Each number is 500 + 25 x the weight over its row's rms, rounded and kept within 0 to 999. Layers, rows and columns count from 0. Numbers have three digits each. The size before them is the row's rms in percent of the matrix's.

# layer 2 MLP up, 384x96, rms 0.43, rows 219-252, columns 0-95
101:537483521515525458491518506507450503480512518499466554466476525534483502458495511480511543483549468529488485520438489483506506519516502499523473502495464479484439542512489502500538484528506486499501509469487482511489463518523517495519520462513527487507501468494495479515496520541544507440
117:539473462508532501492475482491459515524523479496548476492500508486499503472521471466450497523505534484511525461450535466474469449490522517522477525505494480493484473541499465520511487511529548525492506520494539519508497491512479486450520504506483530545489493538440489503507512482465503504
102:542520482482472500510503473490480532478516489508509444534517527517481460472536557494499516512513478490530517490455496553523496516450523497472531515495494540490496512485520486456514521482513477498523520487498495505499505496467473484518503459497478486473469480512519536549502450487559494454
097:474482458495500543507472466507527502483459525516522509511481504507524494504500514476517517525472523520504515456490521479559533488508486540455510487488525496509520515462414502508513480527502471529483526508535505491490508452519470497463521481498529474489484460498460487529468461514495533530
110:483492514532499496471510470503491534507505503510497522502525542486493472515482461563486461518474505517465481508488472544465507506523510450495497505443531501471457512498524501532477512527502542522499533517542533466508526521462506482519505482514515469505519460513479540478475534465492476454
123:530508518489463508473481482518512486482513493470506518511472537520511470477446493496520523505477479510490515554499516482481512491487499524511546480495533428506503493516506484508503456509537506517542522511493492550503475525495488485530537484454547477526469484439538509512458493465469505501
101:503465476504492505493502491487538489477486511482486550477482472537482530436475520473487540548476499516516520495486550504477526498544481471505516474513513521473509486486506467517485493517547506486494536528526478546538489556531473513505539471507526517504512481475501483483499463532531489457
081:434489464494516539523501475501548474553506567462519496520546498467506488528526488515523492473492488492465498527474460466505509491469500471502518471481526453523482475494507485511488526517512521499511466501526540508501501522537469495491533532497505507525494494533502504535523484481556480504
084:487537460457524489517510488498523482475550510494480492503457501497510515514523522505491479474522490445510502491498497490558477528453480572494491502503491551497534493519474521499488500518475566518519516533508502514453526485524508505473482479490469482488450519497509497494543494535498461475
053:535482523503488494511532541494506479464519496479499486537510537487511498496454507538510501498486516511471545475472505495494465453499518495528529492481569528503494497552494528471502463517530504516542497505496480479471483498515494486538529508500519540504560489482477464448484552514472488482
109:525484485511523519510495473491498491465455502517450496474463435465536468488514517494509503488460485483475515517502497533503517539514516524515488504524550532460488541508521507538529480516501534492480503489520474476473485487484547453517567521488529508496524496485513455541488503506511485472
103:512504523487451568481529487501499535448480517458486508526475491499469518498477493549496478488494467507549494482494490525518504478495501476476521483478502482520444488517460481502496475509503478468533535497518491509511495497474545481490534504541554515559497489534472473476529486505492497466
098:511504553489507509529503513497539502478506501520463496518478466503503521449504473501482519512541436513508476523524529510529507499520492537501476520520431495476493438472502515519497546519536492503471530486488472507470452497510494505543491458527528475449502483480500477527515490509518475494
095:496519518502515562449523493501516496521505510462499530499529501513502492531473542477471483518467528493542542493500482488506536515494498485471552479495519451535490452515512499481524439477459546534490490514493494506540480512495473464482500520480510528476505514501516468495497444509516522526
108:500528473532522536508512519513514495506504500489531504450543475503588466541488506508470476485490467514488493507562504488499519505495490464485526508501497495503522493462464483469515539464480498524497460502467574490503478514545537523497509482517494525472513477463519519480510493513512500476
119:502481470508499508524485534512499518479494504465507548546498508535474452493479468483542486480519491502507527435493487468490465521543507548438537511494493555548466505482523457501494496523461493508502498464497463489493510525467500491505500496540516495516492521512514517545496488544506501489
080:518485537477472500521469472516543474457475503529492498506490528470481504476523547516510535517506507527524504458469483535516553464493482512493515478490494539529471529512467528476454498455491488498488494475502488518534502549492498511548469516539535490489495556469501534518519507482510504521
080:515479553511523506524491488530524506538518521539564502500510498515488500497483522488488438510497464517487487473449532474544513506497431480487462521507470508486551493481504511499493490510470504542488502489537500527526493531519472478466504479513487509544518524499506520495531512525442482498
121:489481495507464498539481537479461518536489482495531486504507519523505505497497525478493468459565477479502562503502460440514478483525502480502480489509483493514526506484455498465488479516457495493487521518478520526506517470524486547472514465554518516511498514483486546475493502520491562509
114:493525485553560525450466465481515496506504512503442465511481477509510526495461510498500486540512476487523486504513496511507531538513467552449533497496445459490507507492501491532490508538492527527524554519468498497515461458481475473470493504505479502520488516503524527478492484491496523508
098:501495477492484487480508538509539541467442483503516523466497526499510489537541511456472471466491529476495526507502498507515488479523574490469463468525496502496500496442508526534489489498467517525521506487489512506513455476508480492491522493499463495517572534505478484512500458479500538498
096:499542502507479560483502563507491481510470516455489499463524492496536519502469515503508509474508468471512512457500499490497541488514497489529495521482563524564492504485501516516481476508488513519493429494473484493476507519463467502500524506512529462474436492525507499477515533479492476493
122:491526491480501552497465544494448559479497514497514502507499462500472470458482522485500459503506528515503555494510531491530495492497525524497490513470508495529523507492534509480538509487473489460490522484488481522535506504509468466470492502526460521554440509516528532466519511543503529512
112:523509494535480497488511457487497463488492548484501483490486509497526498494465475482485553532514512503492514475489468457482548542501529550508500501530497504477503465476505459520421507504543489525524494491485537485497523524516510476503481530486535462518527500459525465525489535463495479518
095:521526517450494497507545509557508452525507520538478511500526525517464496496527490560484519501457509505493487472520488512518545504492494549475483487482485487549535537502507507513510497468495469503471515489504503513498466504458497499464497505500445491537445481480477473497471493488540498458
087:486534504537484481490538520496502508484490507507521532491485530501476436495494540481523505490515476534479507508484473548478496510492523537503515478496531505519511510520485511523484522515495498417450500491515496555474512532430526501520489457514507501495492443473470500477526493488523483535
163:515506503507537535536516472494516490529487479483495516448500508481523508491538538493539526486512546519490525501479492454502510501470468475503483452516521466527463463521491499537496538491508519447493490525472505537560481491521529511501493533495456500520466548507486513480455519484496466504
106:512512490532495459492490446473472477485509526484498468482469480470499515508484537470499535508511507505535554503487468490469560476499482529484432469511549510501520511491510496477463488480505484505511494466498546502499523479533495517491452520493542484489502494473543500506461493479527453525
105:534504503538528457531548487518506527541442452520507487483500534452515492494496479455492500468547510511474499507422494511479490483526525485503513533536465483525494486515496506506506472494478493467474507486489511505514484497484512517482492484534496507549473495506509511546507489443508514543
087:416505493423541528509478509495511492492482528513479470534496494506521522520529555481522507500497531514502500511490517516540527509494491504497454488489485477543495512498491502505521527473457496503447481507492498467476483480457488511480541490469499513475522516518478498525505471546481475452
099:502469484486512466499485471501513457512520502559528502490507556502484485456515482470495505534487476484521492480509504528498516488529452523452462509503487532534487486466475499481485490492527496429493473514518488532509457469498515500508483477514513503463464530501577516473467500501525510512
166:505440475469504462536497536486493515501489518474494497455523522445527473500545535489501499492483498497499530471510499494486507465500482527481469478534538517487511522492525513501532462484524486460459514488487521502505486452451501490481525492497488515524483501510519543553517529427503489519
089:533492528478508531468467498472504475525476503481494489522452469497509508496518516517570505513529518488439487504469527495476499487508482477512460422507488477470525481471519537494461514519467509510493544481531553502457480505525479495486506501495486535517468511530479493502470494471489505521
078:483483481489509505471475522550496502495463526485483472488475519495467542535512498509478433484485483499478504508488464529489497502516501484517482519476490524534536482515509501546527567512522527491537469469499493490462478467474486550500465473490523496470528532501530513479497529528489493439
# layer 2 MLP down (transposed), 384x96, rms 0.365, rows 219-252, columns 0-95
085:498498494511486520502498502503485467480518483476541522506509436442479517512523525517486505528503475514475474496502484518491486480479457492509579491477457497532510490489540474529473494533471467550471500547484514499503534474520467483495514523564501503491522526502480460539502506515491488527
140:529531550502473443524472486504511493510524517475514429459467498503519499505495477515490541498560511495515481504515476488509498488510503472528512553470482516506512511500487484502501450549474474505529500503451476478549482509544483488558484534496539496504498533472499489480508496518496491503
092:548492497517463488483514466482480488513505514524500479531509486509491479520524529472508534513479537503478473490526510519512455523492512481517594510502492460492552501475544512497528508499491522484518482486511516514443463479485503529489477496475479534475488475487539478542500527554513497528
097:510435436511502470543555494502510496510509527503500461508533482496504469485500513492473517482513489514517494500518486474513528484496473488493504514484510519465477524497506517474513562527482495498486484476531486512489494480557472507542454515538501484555519471492440515504451489513479532511
108:501525482520490492487473561506565503496480485484517587550546514526480494500513515482495467518515494521487545504514532500486499476493486502529475512504520521507537497476452507519502528507509517570458485493515511513514509484475490533518510483497493497538496518505489505450479520462512504541
116:501529509492508504492509507494484484509464510539496488512471545519492453499502490515499474486481494531532482499498493479502526477518474536455509499515490459522495515456549461543479475475511459490473430481458522519504509557482538513493491552503492520477484500516530487520487503482507453446
114:529479505535497526507504481527507467486496504478519496496493531509472485491502541453465477527513485496516509474524495488495538504472471534529500476539541510495518530477483482539485478477518505504508486497514526565509557505477490518537474490497474544465462486488489501463481448507503527428
079:507509500485493467456505527481486495459455500499507487467449472487523521457506534451494514476497515521473497492519514518525525467522517520495456527510480536488505507508478549517510474510500482470470455467503441521469487492467527459535459481483468489491468484490485457497495513474475469485
107:506520478494484533521540504496520468503505506484517482503484496483538481468523456509490488538526468509452469488484548517507491479483510558470553525527481500504506481498534473533450529547527495491488521509482532458506533516516481457502482514504480498497455459487446483485478494479480492471
076:469489471455509497483469476491490491479468475470466499459484455487470476482514473470485477475446469460468472474468492444513499498505462479486483475483468478467468499476503452484474494493477480479472498497477510487483456478487495473455493465473475483508468490483489479478476473474483493470
098:477505455500521491502486521513503502519484478462499515501509492467513488477480481532521490500520499460497556540512492478521546519487491494542541489492499475484509471471495532505497517496420545518457556509517462513473520520523497494471491532539478521505505522470529489460523499536480495454
084:492477483520492553499501514543527532502528502531484511502487508517499510529536532523468530510500498510518448516509508486480492534551484536487510525548483537518504510475511486521502542542503490477502520531484527499560500499517461535506477538513477494512516530564478514473481523535493458524
088:519477448501468498470543490486550530516528536525530494483541527462487441540492535465508542485501529501541513488506492495508518488486497517501523496513572499525491504539513502494472504488503463481469496495500499497494544487458516511504519540491505543553512478513543516514510511528495493499
062:485496506537526538500464516526510483504492476521492460487512516511477506509535499534533555500529503512540505506485496515472508509524530539545444548503452505522519551517486482522535521540510486496494536499539519487488497447511517514487533491553510543489500492491500532493541489528527500508
095:541483499469468475512510526523512528520515490513533492464495513546492509467469464548488486461504501472531481520490511503505469502469489469497522493492485507439499487509466510498504501508480505444473477512528454503489499460487477456549501472493555470521552514516521516459511523494459509496
093:504518508536500517479513474485484482522474463473503512498499487494538490531495445476539508473519514525452466502545504527491471516484485507505483496493469469459497527495494525515506550516528497464492505470496484482480521484468505575577506512561484451493512495478493482502518506507516522505
084:452454483499460452511504495483481506496493533486485474488492479492462532497457465510503562491488494503479511505511489467486441438536509502514539541514470486502485486485494472489477515490496491474492492488475497489467507498528462512495488520472510480508509549490453484495470504473501426514
075:517498488506484504494538487549520558534485512538516485498475450489509497523496501515540531490518517470495496524511481511491451518505507509473504510469539475494472526486499508469564465523505465499459454520466516510437519462482483499537508506474485504502480522503519483500448530490505459479
101:545500515540483550467496511504565519518508512483502492509524517490492515498506512531476520503520539499458522475471518473530481522493521503497510458463494491465507447463478477478492483503458474517497492496475494504493468443502501427490533536497474487512521457491536492478466497535498517511
100:458499484467502469491498507495522510469483497459509444513503458514529460475503517536489498511532500484491503463541500492477479507499471486502452461549486487474484501482488562477534465506478493521488502457486493491501528476496503456490536524524548500499516488495509506487490508439458526547
082:446466512499478533542508504454452470521508531468558476478498488510543518537505485504558500501505489520537486478479483486510482528467473532494532519498491461503457467490549510493524519486499507464488473491502498509491517560502514476492500500502537516506511493456509463511518538513512529496
111:466483477493470512515508445465517539485527486523471505457477512493465499500482507465485488512496478577501509493484533515491512482511531490531499504505486495502552466461496452504545474501514511464537529503490464540474464484504523482506505475480510489501491516477478496524484504509503459574
084:500489523557525496461525493527509489466519528522485473516494516468504494507476487552533485448510525503482506489495493521489442493467481476494530480455483487519503474524517500527527500502507473505480504532491494479515493479437506487484515492452454511457552468528467492523517537514456483496
096:489463535533494475474515521487492516467542492496549525551468471503506492475492507511520490468478491484520513478438489508445513506485466458482507510471521460482499477514487543515484461500494448557511524509475452509506492543517497529516521500502491496520509496469516491526511540464513484479
123:541503496458495543539523524486492511494504460519443491552515515536457504460492467500529480499539500493481476511534482452472465520491474519531534482498498505475457510514509495508483507477494464527529513455484503470518569516512515465510494495517505442486526495488485502494488503513466497500
082:515525504484528492503516499489488519467513492490499526529549520515498547512504500521508501488505466433518460463484494506479473510496493466540476515522515465471475526478524512487479448488501532534498552476471485471504531497527495487521557488546498495525524509495546499521519445505542480518
151:486463533458493552515489461493469511534471504505497484539516503459482480483509521542506542490499547547502490536472469471547478503564495508491542495473512494523469483490517496484530478520494526481522522521462548514519505487539463520505522480536486493474490509506495488519503508506503487545
084:499518516538477519532492460511500454522551499519467482523475507482485514492468488493477533485468517513500548465504495481483515494498513485505503496499533495487512457468434501555483510575491516505500488492490485492475530509519507493539452493458515464456500522509478477472551498524490495481
103:509532467499483526542491481483524507506485523542505502466512511498514515504480518527509487485503500460507493473501462508505509507476519466522492480483487490519497533524485507503478477557547486516528507579514493475508462457520459475496498454453524517460546466487494495510463474518468477455
105:506526484489466533562497492499527512459519543448509502473532491494507491522524466538518467495531483511496459504498457508495499502502525524496562507502502518478436537517488484517473473502469509498482515484492526479500510521462528487482496484529530473510565484458511466520490486494479538489
108:515497514489499470524482494515514524485513507486436486539475533501484498477508469494491486506484483484509511509486488442513479461493493522527548489458524520493512511515486511441552495478544501518526536475516431518475499557531530460523518507520492520504515469493494515493505468459466496473
132:559493545496479537492508466478524483501490546514437505522508518473478506481462513512519498466524492507466499449545498540512468514497551468533505505477504489488498491480462482498526498509510520546487497489485513482482516506482533490500519501460497527445476497537509491506535503456464521469
079:465468468508439465504534483519475506512528456522482484484469517518518533541490482521520525490512504527508517521473531463489497524529502497467502530469536537493464524497476486533525500482527545496512470507487449473489465497527527480510557480502519462484521466504491497480505522491468487538
101:423538480487517469467520481486585525482509472545496501505470477533488533494472525473489506500471479487521468499514458478545516491487514484493493504522512476509508495543486488518501495529531501518560470551487485474548517474486464514493494477493492504527500507534485496514484510501516495493